config.toml
n_layer = 13
d_mlp = 512
vocab_size = 8192
positions = "rope"
qk_norm = false
init = "normal"
init_std_up = 0.0276
beta1 = 0.95
grad_clip = 0.5
warmup_steps = 325
seq_len = 1024
Each number is 128 + 32 x the weight over the matrix's rms, rounded and kept within 0 to 255. Layers, rows and columns count from 0. Numbers have three digits each.

# layer 5 MLP down (transposed), 512x128, rms 0.135, rows 82-107, columns 0-127
133127140130139140127134136136132132134119132134128117123114125121123122122121137121140127134128130130125126130123125134138131136115134122140125134118125136129111117126140132136133132115126131128139135132138121135133135137129144142129142122120122116119127129116129121123146121144134140130130133128135122130134121121122119127130133140120120134129122129120119117127121128124136114119122
191122159148158138168119135227125130149098137110103108154142119169066107107087117150168175131140108136084098123100156093156097099132179065125162182147150156129130140191137183123157140094181097112120118067187144133065178162095076170093100203116163103069116108130062091123112116154183135096127109148130114133128102080176110135102174136128117108127137136110071088090103137147119121157104
146132099116139146139123141185102139139188099074092092138076083145093204141098072123135104104119129173114099119149170144116107190110101098073151147103097177140101094198080211173124154051153124159142103097139139095150179195121141134160113142128094126158142172127152135082142155148223177054158106105125096091126084045159095099134159088078108141152084096142058167125145131092136128208186
100099102128115074162146129179119166112082105075121137119218095109177149073146131105092157128175087135077155076130086095118201168088144108153175119122161159134164103137206148203149125097186159128181145121083084152064184120101176235168213078134127155105099157135083137132096171083216131120127082143193108112120094132150133118007132109141108120125080117085071161185105112139098147119092
148134124128097112126131096087088109100160147121160160179145157135125171146165123131136147128092143121115128105104148157146117127157124116073122159157103143124126144115109112114128112119094095128113141109122156077121104129156118117115111117112138139163134113121145153153132105124099149163178145133140110119155126150142154125142123148101189114087138103141104160133114145149119112201125
102073165125163109137143081093123127097161114150127214111138115135122084094165176146086150103173105111117184138146127139053115107124129125113150110153148076123064075107117149119144176018134131126146086153125147129108124118110152174135164147060112100109118176073200134124102124103053129112168175183128091107143160095111225117208149125187110116203110111163058113105167123155122133091106
149144065079101119134108094134076095133124079091130127126143095110132086175147106062140157094053138156119143109175069120177179116135110159144151152126115090129178174136114194077126150073110165193098092151155127162130152109170164119161145114116165080183145119125118098107121122121181107217187192142067144096121105183158057071150169145108161117111166115118079181121119142012122118199148
115064097138157119129127112156084128096109087101132128148109105155128148123109096102134112147081135131151109100179121125115098182124123092148146138186117179126116138205145152137128130061085165156113097109154170135147161153156133150134142127113221095215127111082183143130138128107120146165161036093127115157173129115070162078135170142104121095154166183118048194169089135103101106111128
114127087187152061169094176107135162142079085119146155102097106165164093174069178125144193126167161067081154182097139135156146127141168090142156175130137093196077155080120150060124113055149104136095144127138128093104119199093152170119148204059127126092155151110117149191112220132125188135118106194092090099158089056129105112122128139141142146087132163086068094161089179149060155114086
085135099146122150127149145194166107135217128102140155139154120177122123169135155111080171121101114093058151202052108171099131076146086113094174133160064130107103135146139191075098117117188084148095159101097151161065137181104121106110166140155128132085142107112093097163132171181155145150084090125114128117080114111088114111133100105162067108136133118102176139123103144167152120180130
153133178087139113179108156226134073111128111086116136143172149111119083111056153123146153136193152134112111121130099106118132150144128107120079110098163117139149187104115168072149160086115146147107101083132138101094149177104080179108091157080186136105126072132141090095109125169160127119147134107179107127097148079087142130129168152140124126117127141156112095147159134147100099117110
126120106166057129101099128140166125144103120098138151143164152083149165140143070095104103150158136184151118110155085125082103104137145136131110136181126164118132148163086225136140114025087124148135140134086115162063116142170144165067108099132133115137104133142144144177138164127207119123159129112094071180090110047153165129112116079150183187117065155150013101184138127153107159122146
095156156093053104093157031191115106128167146143079101093127066165212076158122039100134136158153110134126162164169112138145096153155083140177093060087105100140027160125123125143142124134132220152102138174168117116149077121156094063143133151134158138112131209107174029098111136196166158108171155215127078073196179154159092144004102125105127123174160100185141118165111113096101078035196
153127152143132120115166106137083115123188129186133137117123174092124153121116159101131120137175138131124117132131111175146140134035122121097096150131122132123093126171135143080127168127089131100146131171112161084105100112152140083136171095144119094140085176136145121133146116128152146105157117101086125136119122122141129150128116119151102143116137140170132135112107115127157145129131
082131126131165184101115175134095104150122076137089106154119125160127162142085116124185100140141155122134120135138112052140112164107095138115154115118115105136140087123144129113179140052155198146161128145148145095145119167122189066149164160137122142056151153072149105204095122146131084127105116128122211151129136152136127137131153136163043107149125124098029080127102153125111118069134
166112105069182070166163125120082109163180109150099147155092105123135112095088143150081047129194117135079154105183115144071191136109031126177130161135158105162145142071136182116067148034135196132097134125111130136170161178140109123149142102131108123154135128141139100139141080101172094168179098126130111103166116167117144158132229137144095173120129158151116165096112129129117142114135
133057123151130010098145186185091091106062095081113113119142083175102053204092122158162098096152123140085198106126139122187150142151144061134070151145113106105113154122191172150203125132101141155082140118185101154226124189126095158136161174094157183163125113075123162109147112125105078112178099112123135161143087143067198112131163206050098033154143154163086136127111164137112090163096
148141104156161174143082130178125167156158087126145116131085088093143154094128140106167123123165114111155153105079042080203061178122208084077133151077120105118196169157089118118186165161101134125110170120144141042116126080190158082181087187138119136109140191116103101122146109098155132116136128063147161179201113090199091207092203100109156073173065141125130095086130081109198089122125
117115139102111132114093102124201148127075135126182200092120158076121087149119149155136109113156064113117167192120154089171177136108078158186110152116106148168153137093193114113112103153080153126085212096131097079119009117135127105153161131107102186085108115107144125137132152124157149094143125167105196136110129177087056088167205170129103058107182187184175051090150174138090124106111
115096131088146165178163128110148069112081066133155118165150120075179130156164158144167101078182149093182170130088187114111053140094132117177145144108140120149165164137098112067158088147135103187143104171114086128128071076194125064153151113141080127166194153129143089109075147115100071068147156175084171104137155210145203144104174156107076043112095126143143093072101127130151132122174
121161103185152111130142166193135140187103153131150123122095165126150120087091156117167126132169131085130064138090105145141143118139136130126091157119096148134148127083079140132192147114128120100107149127128163146127100121170103119124103099134162106149044157115092131120153145175216168142145159103169076149108080113085141147103084147151182204095167092156087108120170094117181088093104
111134155106104171147102090132130066095193140117170177214135140182217172176119084113058134097177092182069094174152098149137134152109130097080076126121087087128117124170090140176168101143111154102112083161142191056132112133092168105084159178166189122125103233163085087093109137173083112065134106135103133122097177114143169118118180156133074084171030129106163089120084041189130107124146
111138086224105171184168157126191122074169057075113102144049144113156125126128100096104061048166179130160158119146121095127204187101135110128144158112110101110132121153090134148155142090109210179165150108112108087108151105161160086176142134086091052101110063122166138144119173115170151107139101163122110143093077155117117111155133112147155100083164152200099111157113096133132145191144
116116151125116134153091134124176131167127169178151144128080098146128098112149186105119147150144128098114113146075089104132154113140119099131114205172119107192095152102108192098100152152077089144149163131137164169069130089098136112105145147099177175115146104085134091085153148121118176138110050187144131080178100133161075126086130083182165152140182104127131078114124124134032110145125
125132133126121132131122128129123123131132120123135134127145132124126130122118138131127137141126128132124127134131122129127123137128127117117128133136138135123137115122122130124130129114132136127130138136133143122126122140123115124121113123120132132141112124119134136129122113124132125133130128129147129121122132112127139128118125131135129133137135116123123129131130134126120125131133
120134127210133071035128116125193112143108152145085121074144083134152147155119123141159117097058093197154188158084126109154149121026139110122047120186128168144185123142112130121182147093131098110200099174164203124106183132119113120195089154112157138161095131115128223061137185113084109181090157138178186070111134049152155070083125101173101149160126161087072142076092175098080098085041
# layer 5 MLP up, 512x128, rms 0.147, rows 83-107, columns 0-127
191125152136135112113070110109148074075139147123150180193112120112145087131159134217122129112106182138106102081076180141132128117069127127070086128115124132091071136119145081112112116124101113170111157098153140155110167103157139169097153118165179153173181154099106110113113095094086120108137055119108127111132113169129094164112145102176181130125136157114111200174118075155130116115098
163112133086152102075043155108083121148139034080129155147172149085110131156133137229139181113153129125122130118148171210169082160146084135085129192127172145072159133068146110154155096121157167162136159133068106072155076167113074126149080151156152154125167113142130140151099183085131026143101091126116140117129079114122111104180139100183150081122111118118122168141123101159107128141135
194122058118125093124123051088061124132116084197125139127089087096106164145217103116123123121153188102138148104153167148104052153155197151136094106164170106096163103199160069062105128154196140184132075094115182107113133131092136122068137111207131141123198152136110023174089102058154147211076101058102155071065186186116095139148126154143112053090108077165226132069128151138097163139214
129151117126129147098124132134110101105127128123124141123169153135108136124099121108144126102112094139139109163151127124130152127109128147151122137134158084119141155127093145129125150143141127126116096105128163110161147142101126126145133148131161115126104106123127119154114143111111136121129109126111138140127136091094124155113115106167095116124137104155154114145156134129129125117150
114103098141126036091158147136107142130122100172137169086156099100088087092118071195127110126119131130147190103167119155152167112116038112137096120158170015121163124085105106149104149135099156089112183136139128116135119135181133136142091106219151096136157164142193139105121154095056179147117013130146116126148103152106134180137064144121174148129168116111126080144094149182187133110153
145192173166102085178079163164201093135188140175140164119125135087139116058155062105177086145156159080045081169134135186162149069112128087147052104109122109149040180176151126164140125125119113133130147145162143122076131110162125102103108098127158117179169142190105140129095044151186096128193140117183114114115115141150161141117071133078183096111111083134135139126136103178118055078109
087173123110107164155158105151155150107130133128187145106162191141109188088133121105165115116152113117102070120108154118107168123106133121093112137142149115153109125149087131185133134122175113116130116078108111128000107135085133125155114118182112160106111118182066095095114139160146176101084132125188107145145130132112203146113084084114145110151107067108144076145172113095135137115193
122123113141112083110091076107128139145110094100207146080188120123150168075120084117105105147162122143123141177151182086112163119112128212157138112151167093133120102110068128150125092148108079189106088115108097104066132140100171168153109170140157109131180111121105139179100122067111142080141077125170139140180154144063154131128047143164131073141115156189174066165163149118166091122194
122150117162110154128116132126102136134180113029181109131194186118117135042169172123144162149141145135116128159101111230154147101143102114124122179152151162163158160097150154133128124150125144130140112137161100117169171129164113122029109037103089134129128121139112136115105138112155182130107098075098140049163083154107154091151119098092115069032093110150129145104105094114057111151142
153104148147108124092092071091159089100205164120135142163102142115101144127152069173141123088099142119099124135097119126073139081088142127119135138171159138108096123148146142139137114177105086130107133107109147129099165051143178148119140124200150110147150154128081105135071105105133141119132135094100133135133117143143111132155119106164117152112117192119154119160130124105151127113131
199146087082125160106143094125060137050123069126110114149172111149114089139179122176038084099099184156117159123220088156147115143162125173110136178131179076099201173124142074134076129150165166168106068053109082127137146089115096102153151171175148137179157097153140127138121138113024158180135146163103156069128158153126087158101112118118141080133187125112113209171096191078065128087154
120140144101117150089047108150165096108152119147136163107113186142140212108246199192149176190129057124150032152170160103116135081132103173138112090118130169073116121115167076079063099211104104161134043131193169134086159074095058177113066106104144125123163136121179095166142081122190099125209119079117159109104100108099041103182116196152156108086126127130244073131116144087090129188098
123185112149098088140089138126140124136138167123126134176146118132159128142151118164092163118114138124068105140175164160124095056156119117107126143100142135120053111112139125082142087151154081127127098125115118122127150103124146175093136155121177088203149116069145075149125088144125102116105129078125109141146144153109133122129148154152130124101130117101146147139128120124076133100100
143147118108125127163147151166127121084142122151135126171146193131156184090127141138109092155166159148118088117087091166124151109158066146025105134130144154054140166144088155138152102119072115123138125128052144130097112110171058128130102054132169150115140051129127164110151127130180093138134084066115143138125148129090130189169156179098106096099117119094116105165195152142119141130162
092117070154137125091154116100103123106149147177150125142122149164146197129170099150107095096097157078148161117086099165087147113125080165103065104222187104092146166119046132073096045162149100150149094111061137064104142051152177126155137107211151119105128149150069099073146137104119168120123106139113107112127152190139102109134032115109143115100143157138198110153145178116102123133163
079137128208074140154160064059095159064170171079161139136166143066120238147118024173132115096088126095120089140091187104069161120114127136139084042160206123146170155185041170168175063128140130193133063074111119153107164108100126123165126141161113137162157094188098054137080132147169113113079110202112150153143115133106161143123032165145098116117137115111142078089181197073148169137215
176103075162024083245079068145089093113123177099125171205202154082160180111208088081094119160113131077084170129104180106106132146176128142091060173069081182133166172143168106024062078158135103088095070106085093144124131095167177121098120161135096116096159124193208088098054131115090081089136169198137104130242073167137202114160102121168156108132130122138197123196132202207147118157114
174182080123124139148171137180129136170168090067198130090171161046096136121124154160114154143138078113146073127115121110093127131205079115101127155155149162141182137099081147147082187138180122121139120086176140129093163124085149176145048114128097142130107119064090136145135157112120174125119081166168089126138104109140052159088107121170084153088200159135137129114159142086126152211145
141083075161054126080112102144121106037148130158115139155180119149166161151128060109109102119093098153100096112069167107101146161139050161063134111170148128091088159071119147144150105162116139116136098158087125140106182106089119141111116126153192186120117052151161153178118038139168095116117039056099151081148222143139159168150119114124098095129147115082134125185154227194115139142160
152074114096128098110114115095119169117110102127136111117108094130147145139206135099114095110133111153105153073161126139164084138142114153125101139144162142141114139139167080148048121173074126118128092117155145120119140117132174176127096101108134118141173124157101161156103143109086137156103087163096098143167166227158130134126146090112091089122123167145152125162103163125059140144153
106175072116120132101170095105117133151123088124119116144155137103118121142169166195154155136113163130105111129190125190192021092145071091127131194105119094055063073086121093142165154161121088139153177147164158030123079105136122107147180168105185111096170151126126118112116159133110110182111152094117113141150219178031075127105122169109096064169140133157174160186129097081127142141133
111218065149116016127108156162140080087151122106119190166095126146189097111165024117106098137083098095121089103082105220057136098121088122057140101208119104149072176145086155151137157132135127107159120173105137164091140131130171129146074158176124176141148108107154141101157113141111162135204101080143118141140118106138130193108101103146227162109112106185142139130135071144157143162100
108136115160093128132151106138122070113198087174136193151146155132105107126123101185180133129108113063157193103093094112144114130121130119102104164168134108094150134134118140076181119134095160071094175124124210103073105114162095113103082083219133205120071179164172119106143111145154111124104131146097114073112093117115106189078078149153153187126164122119149120142126134136139106094142
129130123135118117137099112128135120139137124132135156127135130124131136119126125145134118127145135109123119122141124128122118114152119128103111120145128114123118142134114116130130130149115122131117122119135136118121125108134122141110121122139134147142132129128141124144121124126123119130129110134135127122122136134129131134125138142134139136122128124130137140129137132130130123136118
127193043155163106112171017220119059160183107087120133158115156123198152100186152255082097081145024156092146090158079029163117113100145108087013198140156077092122085105160128096108130174180104151169106107140186107119132068147114089144112164136135142146128124126159112173141074161124117136158106046130215144097129189133146146203118094141146074171209128120221124088123098155066000158153